config.toml
n_layer = 24
d_model = 256
n_head = 4
n_kv_head = 4
head_dim = 64
d_mlp = 1280
vocab_size = 512
activation = "tanh_gelu"
norm = "layernorm"
norm_place = "pre"
norm_eps = 1e-05
positions = "learned"
qk_norm = false
attn_scale = 0.125
bias = "all"
tie_embeddings = true
parallel_block = false
init = "normal"
init_std_qkv = 0.0312
init_std_o = 0.0045
init_std_up = 0.0312
init_std_down = 0.0045
optimizer = "adamw"
lr = 0.00146
lr_mult_qkv = 0.4
beta1 = 0.9
beta2 = 0.98
lr_head = 0.00828
grad_clip = 1.0
warmup_steps = 587
schedule = "wsd"
decay_fraction = 0.483
decay_shape = "sqrt"
final_lr_fraction = 0.0
batch_tokens = [65536, 131072, 196608]
seq_len = 2048
doc_mask = true
train_tokens = 808700000
steps = 6512
dataset = "wikipedia_en"
Each number is 128 + 32 x the weight over its row's rms, rounded and kept within 0 to 255. Layers, rows and columns count from 0. Numbers have three digits each. The size before them is the row's rms in percent of the matrix's.

# k: layer 18 attention key, 256x256, rms 0.049, rows 131-191, columns 0-63
# q: layer 18 attention query, 256x256, rms 0.0523, rows 132-191, columns 0-63
# v: layer 18 attention value, 256x256, rms 0.0414, rows 128-167, columns 0-63
# o: layer 18 attention output (transposed), 256x256, rms 0.0956, rows 128-166, columns 0-63
k131 098:121120132192167111089112095133133134103176149132130114089097141132108166127094127102111201131097151081111115129029136117148142121205133105171134142131155086121104122150156183141196078117136110
q132 110:090107083117147125055140125108135187138135110110200170151110108146133122087096098110094094155152129128110109088100072165096165194166082146096152139084159110172141109158154119104162079109142074
k132 106:122111120121177162103102128106140132153093165126171137111118126145133098152127103166119134096152122136145095131105072171067181168150128106112158085073120094159095103143163150148123118069157138
q133 090:101147121151146105145137178186100113134092177141070108144120155180071132158147109159131101141145160145086113138139156114162136065163198144147130090131126071138094196092162159099165197108111111
k133 086:101142111160133123141143101131090139084079090130077082165172153135087146074128093135148091128148100127086172105153077089135085045111082135126118173145117135112099136156100097081122163186057072
q134 109:132075125138130173083093107112153153062094138062102135107095105135139098124176108125155178111146160091180080160094102164152106127117112074121062152110147138155130116165113145143108099162145147
k134 108:102079127113143103063058114112156108101156150088117116095087142159159112137143116107100151173137100083181111172133073128090137153154116037167093098128096110132163120155152160154130128098163174
q135 105:157113162178174100109146187126111147057103170147122160054131199180036156152175071144109136119156164129119117186111155116151140093092186068151105063144077100123130121146128118111096108137079099
k135 096:089189165159138141137147122093102126094092130150096143108163142139086137146171102138019099100156120078134166187127142097126092034078162104154138088129134199132126107100101064131146146174101096
q136 100:107148123118095140137140084141123093124122052115129122153146101156066080106114073084123153190164119143167121150125120106137051085146147136178115179140130096089185140166105195118126131182094178
k136 104:130139173104084126137107123127132111106124098122104163134133112144099059135108117077132142113159185170186050108125133112150132117126162089152100146125119122147133148149105122133137181098120100
q137 105:060088148166139095068098107109138100155177141189144092134085115094100156079120128113109141110087122162153155130139143117102191207111112107114140131102146106199112074071151086127118087089135123
k137 108:124081160139141120087130171158101071162154115168167069136115138107063152096142123139144126103097163117103118182140063166106210220159131091132126130055139136166120070119152079146140125131156120
q138 110:125135114119144158180117063169131152150130173125127089162129085072235111116093166072084181084111122086197110118078121091102135205162087134118115145117111105209131116121066148111103153066143180
k138 100:168094112174118094132093111132165131149140155128125129101100107105174137160137187083216163126084107124130084162090103110069164153168073115118021123142102058134164150183117171154087125116151165
q139 104:123114099101103115068080162137167117090097199062152114153098101081096208114130080125085150135163154162103127142178059176171166096094137081172129121107203105125145169095136171139118102181083085
k139 105:174153121086117126069094186169161116162106149097172035120089159105099153153053041132062170144160173132113077141119123172109186161099196086132157098093138065125145135141132190130123100123147066
q140 105:102077094146132158169232079105104174135151158146139130132083153105123148086064175095173117112191132136134093126028106103109165207147094117078111135128141090170141101114134158164131172103137126
k140 107:055104124098128154194153099138144184113122147149124132150120113126124111108127167081196199133177090133163135098075101123082067143105059037128098158181119057145156124120160155181093159147111139
q141 093:093149113100110145131099122114173141142098139130153137123152069134176148106068123183180093122166185161144095070135134050112086096126107174103175149179144153175169173139088107151101122093129119
k141 094:135106124102135100099151123209125109141155132069111147096115114179162218116056118117161183158098130159129086126084145074130173144205155146129131082103123122166150163136224142135147081140198127
q142 081:158153177115074148172129114129136172167097174150152141146115137162148142123127138100124149150143181120228105159080144151140088131192132069094136115127105096167138160138115144149156154130156158
k142 083:115163106107109083166083101131072119132069125171141102177161160171109109094166150137166128156132165117110195159114112096085021076143077072114106177172150138128164132115133126108144115145081131
q143 089:137174120098120151125072090161110127157121149127087087084065145163192171169075175112098131114122122106153133156140135193123113064148127104103191118182089131154122147100109167124083151095140083
k143 087:133189128111125085167113104144127137122102146095081133136097144126126190131113102159112113138096086104056148156144169127096065095176125116137141214174145106107145112149126105133131060162129046
q144 084:124153081135098098156175138121138141096119060181176131111135077105073124098099111120141127122146136103171182126096072115079123147151125122108139166145113095136233112133103126090097111164129150
k144 083:117128111142158122107132149138138126133167201139179236083136118115093128175104128098156171106142109085163068127085116106118190128142193143144142117105105097153154169145147178170138154069178154
q145 112:089132114136124092198152113134145094130151168130137066128115154127119148088052184139148101126162159194113081077113101084129189126151149126161121116164130078159144153112137121084106127082127149
k145 111:089154124063173097178194129136101125119110118130095097163145147152082182095081128114175160139147055156130106156096120060122091100132121083101143165143128082184121163106112170133105161148125094
q146 102:149057189126168117147143113144067109124110175091087136120124129138125077128159152083174152072163162189169119154199111177160133108116178092076067169137093150117101176078104123131138151198109145
k146 098:100169170095091077179103129110091193105133131124100167185083109131038108113117180094098104104167087149155124113144138161172073159122094075116117122172130167120112159148077146108089118184052128
q147 108:126105189150108163105130133160154084115104140136081101173196076095140126139168118136131124124191120134137099153153114146118173123105088152164059073123108127114097156150113138127171180126105127
k147 114:132100144104115151136105097194149078096123134136116101143142140114167118089148079127134166142186095139139083150135063105143183092078126180080065120104126109108153156155103117081176163169087135
q148 109:129123094109141128166153177146135170122130069089106131111125060116140160091028139112146161198169179206118076120094102078148152203150146163160118122154184104170173204149135131131089149113142156
k148 106:101078120128137133125118111133155127114123134101119146133142117138156161119049171095170169183129124161132000184059135078167134173196160075106128091134107072134135173142141155206047152099138155
q149 109:146166183059135171100125142114107139113097105199131130183166172066163125063141122094122100093172104089125071099116132083131160167160117090160125107097076151128178147140110138102197187143146148
k149 101:185108140094076199114144137141167135098110121147121124111153124097155121117170177109124131154135086142114099056089140133135198163134107152111072135101124112094184158123125137125135144174147173
q150 099:107117145143164096146129137160091129104065153099049138120117138102116092161175146121138124108158149127119184159106141158090084060081140148113136142110095104113131143135130103116128099142112128
k150 105:106165116152143086173145078108099189129127135157046159120117106100074128193123116097090145100104131084123167122124178128106124114141127156180096118162133124091080152106134115130161138093134101
q151 104:089121025097085134103148070139140144186115073168144112139148127123179102076057133148074098146127155084133140169121083144105121161163092150122152146083219130132139129141093148132136061152153132
k151 097:159092104134112104125073149141133070155166164136156181107125159142184117173095117124161127189147162139116065148146149132110161184170094147126165176068130083154129113178155165158145085105159141
q152 109:169137097140150195101099094076128112072141197091130123119100131132115140165165148164140102131058140083134144159145143160158107089107132084122151180171108144117164096120151098166111077160151111
k152 111:166143096156150140094076101093152136093201104094143102097113187166150111108156094128084107122142141081153160099130188136138106124162154107172195182140171152170147087125119122131155092089129130
q153 106:191159084122129193176138166169130100125071114082142137180077088030190126122165105143147150152115142099135142131179117110171064156182116118106136111109119132082151130192133093112093111151173134
k153 111:197162118091163167146074131141140141194104144106107085131101105107215151082120150124145109179133137111095101136160123107117107095168129146114140079119113146104147152152115168125135081141163149
q154 096:135181157150110144161146126152162119151166097192154076168169121100095154066091123140095090089145074126161148167123111096084146099087120126084136173131121102104149131061144107143141120123105094
k154 101:203119167122081125143185122128145083123174110163156107125160127158074173106065097106114142099109123116178152163094145125084199118131164174118070143093121103091144117144163150149138111156151144
q155 090:161088114145126128106072089162075140134134192105050158095103132191181124161136122099127174117087210135111125106145171147142139114110112164142122132134124133200042116138126164112138138116116102
k155 089:144165119099147124105087098165110117094115126118071106137131171149156138090143123103120127128128114136092154091191148150136063094131090107174086153184158144148055100132154149088123103151107087
q156 095:092128119138133123180090092069168148150181201136138156088194189159103107175117120166122098127093136117107162093119144097096077057168153107103144174129092151105139128104098111137136116145167133
k156 102:130129082172086142184145141073175146123171196118137199088122111182063121167105119180102074113068168108158198078103158143093094131148155115127138144144104175144125120112135136104139151144145120
q157 111:115187185135102136124165145156121106112058051161144053189104118104120111096170165113117148103141089095168121076108137138121087174149050148131078129135113145068107129144123129082129159118093177
k157 111:148124202135120127086176121227085101130112123187145063153142140072181124110187152153128149124141127116121104131106108112159164151110065177138101136108105141119160136124104142090177170147125166
q158 088:086186119088073113094124103092127159166148121139121099137102064127147155124092134131136095141116180086136149100148098118103203166121140125107170156148155108110157137128128086100149084113091155
k158 088:222093150105128136094148115177127117151173179118172135130149090125169162148139099124126142113164162103149069150156105142147205178105192135096161109087091066160176148131182161189084094095134146
q159 088:135110125155152126146145088139106140127108159062122111142106147133122114139104140101159155158124106153050113076116211128132186135171167149180123083139099130121120160138081169073128191151178169
k159 090:081123127111134128177153118192084151110088161088115098173154124118101110109161155152164182134127091145057116118148163133124077085102050120120149127150121145131131143113080093124094164137116113
q160 087:179085039128160150152170166182126146166160157121142117122113123147138113148097142139077131156138160122147150135121098075193172148209152132085171179172146049149098151112104122114151201116154134
k160 087:126119115138116153158102120103131141175116143091136086127134140178131069127094153166147157147139116149103119067161157076162111110139103127077110183210121123137091083132035166100136140159125105
q161 086:098181131114141162228159143100110110092089090143141086144117150097085159060152148133107138106154107085152136152183051089147128153107104121104095158093153121046220119084129101140127132159093160
k161 087:156151184134133174125131189062157134115170108175157165101089116097115117129168110110116125131168164080193126172123132108146224127100172099097107132085074129121206149136105122176116131155139153
q162 097:077127137138133091095110095129195170125146124105187125089197159102083134182146116125108112133127131144130119167134065157074099100097125106143131116116155080147104098139152057128151073090124133
k162 095:125129144220132102128108124066176154165171130166132152060093121110066132186163120152082112151116167097128156142105104146121191139095123132114070026117147070126079156127159082177149138088142124
q163 106:113134176169150142148127109160144117067113195142186114100113158177123133130153133149096170102115152051147168146141164164116167080118156123110177144062085102132185117137138169172097129129129151
k163 092:140137137125140116123129113138125118052165121148143121144127205200087154124182085154100121090114111074115181171143112114088051056081123144138107123150144180120181069169144117109113115150099094
q164 109:186141144133088170148071110103200049128135187159120134127115140119151085159151198089165091068099151105136182079176118133113045132155146143099183109158095107103181108073128155149190129131129180
k164 103:154148094121092121161151133111100126148169104160136122171083112102134135131120163118149102074077147095097195092169155051136062104137093154126187163123164176139210123106099123079197115169086077
q165 105:090098151130099144120129071114045119187151117122142111170091101137129102103122125067103208124104167106159184138147063160121143130089093121150162200171131119135130179126141108086130132110154207
k165 110:131108169116135161087092099156085110153142157086106113150108159102117145144088111095115161089158146124036049125151112168140160142147163139124155153188113107181089129125105149125126126111117160
q166 098:183068086106136118114102104092099116210182129147097117115138084100161103145115138125156142156154083171116105084143129143117150163114100189183102151153112168157084067149150142137141097102144102
k166 098:137110100123121150149043150107169174165095135133122150134128061083126082134114145074159177150125133164116102052166151200153122153145093130117153139161154108149068089134104125126072124039179132
q167 106:142152155144152143153176176196100175123105106111135157122036132117173167110094132143112104152113142068131107140153063117101122112172146093131222115106104115063173103098166141107119124185102108
k167 102:111159176148183166122143158139115158112134129104161139194118128126159092086169122167074121120165128097136140148103109103119107092064126110139198125100152136102151092098127151141088091149073087
q168 115:084147157098139143161168112152108142110093112079114161149094157162113118097084112106079106146160092165070105116105155125092125047099140139169207159138099143111117127102196101073079038140125139
k168 124:080143150105167125129163095149090120082083099120088157121108122169115133102108100068099122111152067099164120113135140159102152080118125145116203147110143116156046110083186179118140109136124142
q169 104:132131091192127174100128083132139097097047123101112117144150140080128149111156161125152136189102113115137144148116139144093089123067080182156124110074141125123187103197135124155119116154133114
k169 098:139111103140145099090103097108119102089120094156159103111115168102162136182109152062146108151096143089134148168087107150088199127146145153130113055105195101117125142166185123135146140106175137
q170 104:091152084126148125115126095052133124135177110162173177170104103179081112102211159119126135141121096125158160119143091157163094155109108067122052150101162124101136123127143143101175116158082149
k170 108:101125144127127105087154167088090130147131107154179109112119140114130122116162117073120118102094162109135137133203075153142165179113092090139123161103140156149144115100135124078144165133105159
q171 112:102125163118133135085129138184096099090080175080071139155153207120056114150185107087085073145144149160023091092152088180120132074141161116135176137166083106071094136123163083070178138184118068
k171 107:104164123073177155135146142134111163125078127130052132161073097123121141069116136117048052151173109100130080051164141194168164095085120203108119148152130156105061121131141086147146132191057111
q172 104:074115088124178108102193127134120159082155081132115076098090155153090132104096082140087145102125117141113146136144117131151180122132180124146126081111148130083150129152116178114095082141167168
k172 105:063131180103191113126121136060144152093166134065133109151140168136083142175146077101105079121127065107139101170170173104088086086131171099123150192111098064151127084103135130077096120107056108
q173 080:073194092138132165117122113128184090058153087134215115168174099075100148085142149149118143154124115131135150155159078126101130162119098110110100122071139155143155101171078077139130109151119128
k173 084:132132101158139144079109156072140108186152119116185113084112143119175149138131114111149157154159119116147098176120117124125194188149173122103108074070109085127135133181094138139162121130241134
q174 098:164107094144098134130131205135138115107129135133148153217043120162095116117091137150220140166123175173101159139158119104101139144148112098101110161113206157128124113134136133146132117134126097
k174 101:126137138104143189074089213154087160113140131163176087153081138125139058091087120140141147143159174137133104140155143085214106133149120148154193128140182200156115133090122150123205122154141138
q175 100:130123121109095135180085161171101077127138127098086100123118071137142156170152138179120169106098177175123152197174141196144131085101057100120104151106184152183060114133098100168151061152109121
k175 101:153122082146124099143084173118099097139095108132135098094111158164122166091098111158087173153163157120114148162152159145154128110146091117112095098133115170122034088120083145119128065142083112
q176 109:145185121094149161128086101064126173123157141176125178150091185135117113120076132154137100079120143107092137142115148166115032109109133115055178188106188131152101089107125129165123078107137115
k176 110:121153091124115110117124144134122147124160109155139157134129131128175132102056106147128065138090171082113201116122147120113093108194110127134182165127164132158133131135143130117188074153144094
q177 093:183151118128145138132232127150131141155105162126176200146140070106150140129120135056116127181131149185072103160091134082115108185138104164136089110123098131127128145104126106140128142110114105
k177 106:117142126167120187092136096168158113134091153145086178165111138112145112121092186101142123175173108154127172101127095136167075131149073160096070127127169099120093134107150181155118117138126145
q178 084:085135104115107097128099175114144119085110094150119133111171147102107139125120078051123070128125099079120117094153085086115150121082136137150176117087118103080185148113156150037072095127081144
k178 082:104127118082138091099138187128143114157172136098094193108118093120119171198116104071116129142110098126113123093083151160107219117140150147148162119106109090132155167077126160108168119124190104
q179 112:130114064123104118144156085137135112161168188109105085071150077102170104121093138111107134125063120165125127082105155131092098140177098183162107154177138144176084145130060110152135143122144163
k179 107:143098073145110150136079148164164069201121129140110134091128074103117135145044155113172207117102081153084133081073177162136130112186074152074105144152129107140066188134126140152109118105138130
q180 108:142133087113102112056136139087131131122108053079128107137176096139119117130186112082142134137075126158186114106103062124154104187121153142133102132150169122149161182142164145142122157123148206
k180 108:118140106105139133098072093075171121110135095062168079171171119091173123161173101080203135112105128117090122150100090106136120143083166134133126161123110083180113108128100129151133138080075161
q181 090:115138167145096183124189115209106127145144099143159108180104094161165161076119155170163125118124121184141095184100140140169179070122122107146120110159172125091103161118159116130135156124120120
k181 092:090110147160134165100109127185110070081105088174146101144157156114129145051121117163125140151175127160162085121152092127145076092135131123125154162117139134112111175084090144111153160185087112
q182 100:123128095112120092066119134096110153119130091159138163098110074124190139128121099106179121150080119098178106121087145109130085173129156139112090078187144169201149117164122169131112122072155170
k182 091:132117103142131096049126138145158134116132145099143122086156127109201146164133146134174146106097132153121094141099135092124201179174164095139106084149086119137167162138194118159132150064170153
q183 118:182089120154187170149067137117085097102100164144062112142102118038193135126144194105182141114075113094176159137121198089127174163080097142178108161104093166112121129141119148120093177108134094
k183 118:198102094133129182138130148134119128119128125098106099170119080088160130129115140102168155148091077126108147131118179139128127113167129150171129080138141126098089114136108157104101118139196200
q184 090:074105166142150084091186117138073131140097143053110109132204151183130049155158123132105149106091141155129133097115160182182154089101154157091090103089109140142110186168112123143150179169127125
k184 089:072131146105122135165082079163123133095099118119044112159170179110162112100140097121147113089141141125129171136119088154150064093057097180107110113112174196131070142180112107140112156111059109
q185 105:133120155125103159124124097140117062102084115117125166169213176149094148169162149086102110153187104085109111106102139176140129101100086157119072088145113121066138177153167087106154152130142146
k185 101:151077149107115143121169123111104122125078125153119161106136134126118179117147194078027102124095126100116120124062155139137219100082118216136062099125146152103121166101127106159186138151099152
q186 098:144125074136113163201142115156136090178167148209109115136087079176158180137103199162115105150075154165119127141120177086122138138212162155127139125144161140145125130084137156143175149138129122
k186 096:152106087144126123140118116174085115090110135169165142134132158135141134043123155151134163100153192121102153144132117084108066094131111156133141227120123147133133091143118173113178101202118118
q187 101:177124158120176085127072127146168117149157126169140098112123102117108081133203131156088110103086038118123126111173187123103101117092091137162110188097110191068088090126161099145097139145108072
k187 097:229105127121127138085142170171150130126138100167151127146135122106129114103150112103094122090102170149174158159156150174173154117125178185129141103066084173102101081143129156092158113122178162
q188 097:182094104142135141190115225158099125156063113115101107132083116061079135156123132086086140149159149137058102111181095119118149135124099127156148147121147112164094049119160115109153131136126054
k188 103:143124145106144153155094177126119179146024130138099103134138110113100141116104167136057153131183132144151161116128142116165149094107115119091116119093129113152081088128075151109083066127135142
q189 102:095124138150140083200167105151135209189146068160177074099113170175120120060072140146105103170105142067162139100102166094112197135133144208102129141132131062122110137141111130073113165108159154
k189 106:109137171159129108181179122133123108115129117108098158110192121177111076154146125163170137089105094146128157124131141096037119095109129147130107178179118090120109155161074080162108160083158150
q190 099:090083110121154116144192126151128177125116126137116156108116169141123116108050050091113155133167114136132094153101129141134142115142105201133113084125092107139108129115102139115103127123086103
k190 098:082159117104127114143139100173108134134105108136061181112142162157137110168113120109174157109137096163150122163091121116114052116103102104117079106190126131120071126082108113061094173150059101
q191 105:193081129077148139140134156151130112142178201112102206089130152120164123119107107158143107090159187158132146108104150092117129110119172138132156165175125125209126133103109140107128138134156160
k191 104:082104123122106141191143119088140163124110146094108168137131103140146124090070158140121139108150128171141134044127183118129087100144131096098135119239129110154129185117164147135123104132138125
v128 089:118149214184128165167127100152099176137133120109106155128087140153125143163095115145165097159117116086104106134141090088113114101181117162152102111111138112123123108141110164077088131136153036
o128 089:148131145087076138128137112128131095142122159077144102122155134122172126159146198111074105078160176122155057086088155178142131161102167118136147158165072118120100113106102112142152126123099196
v129 101:115115094151188170149133128132152140168124126106135102104120098125173130133082146141140117155158214114202172114096135110126149149140098135128182145121172135163111116132116117141109177139086193
o129 098:059099132134121086145127154140106121110111086148091131159094114159056147123087100098099183153127041144058115141151134135114108084077148072149053170135103104080142136133102104163166137121174170
v130 103:127087075082132195128120109183091157088103152176103144098107174108140091143135092109083062130144105209148177039094136046120128128126094128142205166090161110125176132134104174110158116128154100
o130 104:175147170142149064121130100066131131101135129153136127141160113134094121093147137130131073145092132064152091145149108153154078072131177157125090080192105141108092162077161096110128102096167126
v131 097:174100149063113129162112178088070136157135135151169074099150151128121100171161127116128141134139074165122127117114098127074133126158122112188128139138128139153143121163131081124084128185160177
o131 093:068148108169173129105194116170204043127150099129077109130141118189156153105128100136142136122128175119131064109132118119181094138110140164076096072077090082113179135131118125136129128094132077
v132 098:159131168122176200107108111091115172152100121083077115152096137159124202112119147121136087152111110063156138122185111158202126085114198094096118054153159110123127117139083178157102065137146096
o132 089:135186144134088060119146093119116111099097142141170131089101126116161096087158164126147117100158127147121093132089148125094135186150040159105095181106097141110091126166064083126126140104112147
v133 093:120160168130088106173156133104136141189102143138110179139120161141128091145121138101153170144185152163143044140143087059106102174072088137130119111150073093128114131162067172085141112142149111
o133 090:163095083077156186108111136194159130104144139061167090109113109163164211166083127101089130113140118153134151081097145159101167123175146070127148162099149142097137099104144098134175157108089146
v134 096:123109156143105111100148117112144090127139168183129097101110146166161138184143146067135110077103183165179082085154104088169162108119143168113081132102118126180110088140115131092139151096161092
o134 093:133101154166197084142136126222048163176113162083110160145133098135087079124115126155133108114138120114106143131151137170102127120121125092198126096179094087123072214112135095176084157133166110
v135 102:126178151143130171178115099120087164128061119149145111093086141156137140110095125162150142152092131181148104128130144078158066135161105107087190089140141132116133190153140105036078139146103142
o135 103:159135090093160129125133132129135086158136111076126141198175140150126180118151155097113165163155104113116100086092110138115149165100069132171145123092147124104107058108090142130172162096115109
v136 098:167158149150174073184087108178167063184136161148167132161130132134159120093143054100097171099136118152130051158107123134206089129084136140120130117119160099148132103191108188130177131148137174
o136 101:127096132102082187112093173116100161048154090155091101102096171134106101111125178171161179127097096151166202147128151137139168120127090141125159155134187160137133134114096104130115148102098139
v137 096:111160164144085148116114142141136184089105095093105169082059125165128139104121138119143126104050110184162119095181212142231133125106144099114131084121149172144093113125124145133144157122177190
o137 087:185133151155134101156137106080178082154131162147133145108186126146123127170150107085112117146132132106097150112137060116100146164146105145108155176113130100079073087179096131121143167110102081
v138 096:104119109118093116164139153204122177109109091138087140116133172122167111139224177155111089177158181148105151153150100079090106106110088151157141107123092114129144139156120141092140098160076133
o138 089:108142101143117136097153128087140122097115130126124122150167138104104132107112075138104159119118110126160151151066104115103090131125174089156127107121181173100123117115168139127148094121125103
v139 086:125116133119110163185083067147079117119116116123093155179112121121117103066155114120118092132203154120160110071170110131133114178133117129148121113146092142065131084176090167114067091118148159
o139 089:092139108162090135045084118161141119070074229120162140088138176101152182155102107127126132139098132145138101191093132100103148112085085093116145138107151095158112158097136118138132123138131121
v140 103:135106117119130131184151081148131130105222072129107150214107154132130096109142134205149115171097168108069115139101093132100093137181120162104164117079179158143087166136108164135084152122144152
o140 099:122100076111063135086113167146159104111047203172143130090134158078120187116146086079117144090121114126103169123116107160094088143038103126117168105130072133149213130129132083078162097141082114
v141 096:124037156138128165156138122169153069123092149105150150142132151126074120133112146144181098127154155181131156097116122143196159151180169119099140130148130180135166124132145134141131160146153105
o141 101:135211151111135088118172117111128178098135150119118080112150125152168120042143073096075136113125122067172091177130196177072097039079078155170123066104100088149126156164117080149095091112149117
v142 096:095097144095093108121121180113156153172064151106178099127126155150096128099131157152135099092116104188107137120083135177139125162107110200151152080143150135132160124125162110127130110140106153
o142 097:101156072093154178163205116161086138082161132052095137116069149083174200116135102096128118128126139094119161195111130112088124132123114110086105074099126052099165175135084118172087101068163116
v143 102:085175155153130178212091100132119144120076090182086130121082119104140107082152093050140113154110095187173113125085153082109061122131127132137147131133054068101121128138133125125071131138098107
o143 102:164159138103151117077113113101165065108141147066111153170119121199146158127113133108102148125129062121142100123128106156093182191095115148128150157125227177144119132147087162153165154130120154
v144 099:162098032125133116185158132145109031124089170147124163102105133131129134155110135162117123156127111075161115196177109118146093119117131085104141181158152110170121153189121195107124156122052149
o144 097:170149168152164046043123109084189215141158068188129121197158087144045080118163137088195182120134110125133104096121169106096154133106179153161098134161145198121087141099124103115185129171150117
v145 094:136076128184192159149157145111085118083094109111150070122182154156143118131113127105138119136091154118185131128161096161130117131137166078097124098178165103185137156090128146092185099136104131
o145 097:135161131094096095184159135144103170184148103115168162090108143172155085091159159113189135120128138168105063103084140084137174081085106136148095126110076155124094115161119133109100179137144085
v146 100:077200155157149160129109119119177131174147161140116123151110084168121175057097093086125118149099070100142153072123094161168147121153094106124094115134129107141147080138154193178140097072127133
o146 099:190121169116122158167105098111093114123149087122113103117149187139122098138137127113107160086161157134139097177147199133166135164117156172110135162150084147149089130125050117109111152159124181
v147 099:138146098128106097158180078130133122169172145114106082106129165149196102106165130151107117137135176117110167119115136078097160126065096118157137088117146118179092096035147103106181160092132116
o147 098:154102119111128129170110126106143156137150112135119098141154030110081159112066133093165104139117154112150104134161122141133126097184185126150139108181063156126142116143153144101120100104124113
v148 101:078163133136126172132175165111148108135107116103099140137149104165149138055166092072130181074129129067192179129120136148124182156130186100146094104150122122164117112079152080148148146140094101
o148 100:111095109122157118149117100113143166201159122152175072067105104160146091129080160175125117177134161204106059174143160109116167141087138130097085137129129173156072111185080146078083167180131167
v149 104:118131181079117080116112108126107173096111127144136161107095151122140133120083150101139125121150146088093108086137084136190154138126113161074080165108146122186151185130133145068106131186185113
o149 102:179143103180147162148111160137168155142165191095187108145206124139115125143161131146098124153106130092175170136119118132132111132158129122158147111140105130109128050064163097147186089042057108
v150 097:121115110104123135137124155150141121102119124164168178118145091117125082110153106150126101100185182138117141110115131110085132121188151173145113141177077129066180141157152160144155085083129139
o150 094:095107159155080168091161122120117131119136120139105093099110168105131151153097099149113148163094130096171092150143152148155110085119109079170119132122138101175128122137191076140104142172165103
v151 100:135089041159153120147105155099152114105094127150119145120091110134107120133146140144121173140194132128088131174118062090099122097183148077117117149131109099107099138123149141056103123156151080
o151 101:117149120076173116050147105128147129125140129146119153157152116165133117105086141105175168155094140110146102112091156157108123193087124166164114077090180169134124153137116129087134109166065180
v152 094:087151129096079157104096150096109122084126091152130169117095071121077095085114064125120165156135105169090091177156149100109126137153138100139096167127182154085116123115144087134115183092123125
o152 088:131084101118182046093113088164140107154123130169091122102111165108123133181159120139141115146108124107177160074165125177108160163110126105096150114129151132147178157122123179122102114182133148
v153 093:185111093179084171147068116127103152089221129164068177138162121105143171124112071139139155142101166098135115089134172140137089122160137081127097146138150051106103083152114133087120125109158112
o153 093:136155182090171111097105113127134102149089125086160153158122138115154057135173137110127088069135156115138092125167104169073161119083132165207156129132162117151105144097093165120086123169139134
v154 095:095165110120161106139120099112107120186153111124180133220092087089121115104082194156154171172199119070099096139113108108125117121160095172100166150095086139099148138121100137150126160137165133
o154 091:138129171184100119052161153178146114086104140178075086099102170184123120188122101131074118143088112145098219138122169158060125141169122129128095110132132128120158152156119145172160147094113121
v155 099:071116184105146065126158163203106141153148135154142091096160155103078119194106128100117116137097201164167136133101104119170179111096139181108184138137182136158092102113127148213172150103138173
o155 100:192133066122111112127128133093109152117094092105107165112108172110112135117134140165159116086099097101150171080143101096137054130153152089168138116163086130143141198077142137055098141138145112
v156 099:122101077141167092124134169145149163114127102168118144140110137098117123156130144144139141107138131179176110192101139124084194129107138160102138161090138094167152114135153135102104108150125104
o156 098:133148130119154093120148135099147125154125092141114145101133106135159147082147113164145174152131129073150186146146108143105082117073159116186105099175115092133150159099075163090150129120089122
v157 096:131122193139166062111102140143131126156147056097147137213139125154169136137160096098088141132119125112154114149116108144098136141057092174117129148090126219106086100113128161119119142106111097
o157 094:091124062127086190161127140138161121155114128148138120037132141120167122118041133114160156133116183174113193117133174123175134171175138103090136108114159111151153096169111115143134135138109144
v158 094:137176115163123120170157140075112146149158111181146130132096153116144124110119107177165138140101096107107101132078102086094116100144112147091177116092074095154118189138170141092092110167127164
o158 094:145150106109143182127103103174180097117152166096169094156123139126188138160101182100077151095142156117103138102132114166117115167115168137118121058116132119114187108101103140140168178124117144
v159 091:080103169109140117154143108145090153117164086203103124122114090128164161114118148134091093095124170069176102059097037110165093119130092149070101113132120113133106096132150171119179134099106095
o159 093:096195112208148169169071118128127165116104176110174139109116157130106139159104148131150172168130110139086188151149133088104143150126100044226150144119108113118131102128136089114067112152106159
v160 096:104103255121118146124125123158099126133142206114142124135146098093099164160064168091105083143119149163080108103077138161138082121137130089165132082157117137107210100153131109127125098100151054
o160 098:146140101135086171178130096152120164091155141130092090131063180145164078191209102106086109155173076094136110108158065113173164090169099175110139135090093132115071124128127125166131150128125121
v161 095:128109132115100131161125132146176116083145139115106154072165105100208134136162198111121135076162122094114148116075166142096170106126081100162120123117112117115107106094111077102128110154134104
o161 095:098158147154111162094101162136074142101131152124146153191106124121087128164147059124090078132120131131103122115148072130122066125160164177153108103159138073142083156120223156153116147100159140
v162 099:137129109118092134141095178122150171107169183118101163103157167093061185091122133094189095162162086145188125129159099159106144161138141062172142168117130154133153057102113129160109126134165059
o162 100:167131174081112129130158110150142095103083078143115130115150138161225096128150104113064145122128134108145090114125114121154118092111155194072153107118098103115109162171092154073147083150095183
v163 099:104135119082077099137218079159104145124128153097204153188098150142118048167135094118115132095136152163147101111132164140190138100112105144167178154118112133125133115147120176158156142108093142
o163 090:157088178143078119149043116150129134119157149133133076053154119143116174097102135113140071162167150083158153071148093110158132134129121100080145067151098134159130149061140102118085135147168139
v164 101:111124183169074134191110152105116133078147160110125119076155095117160157101142155118147091145188151194100168178104125183163143125121151090136097102176099122124100146119144118065084173104158124
o164 101:098104081066137154179156118141151133140104101086168143136137120163184122113095120123149150074098133112144098122089095085067108113129106170118167127127170112135179107133120163191153098099150143
v165 096:140198117147066181199115136179104105113173178059127138153163080166105138155142136173169128088169060189165128053165074184112197116151143141127134173147130173135110093113110130191113122086187058
o165 088:095127148126118133076124098093149138097140142187072124095156167115128119095078069077092146129135170072153111162151180117148064129123101116138148104126064131129139153167104133129161113179097195
v166 098:121180103128191168133103076125115176158129145150131114121085118180092141127145110131149179165122110166169143070113128151108135123154139141132149107162148141183083123110096176123104194084162141
o166 103:134164184137094079116180097101139092146133153078105106076148098151144125081122152094163122081118114127126115116136218140092080148092111147092136142138123130119114179136056108124094123127105177
v167 101:156042133155139094133145166143094125061121103125177152124157136140153173113150163125123121119096130097063182180110153137165141120155124137105147137175144129110111175124104142138096168093105147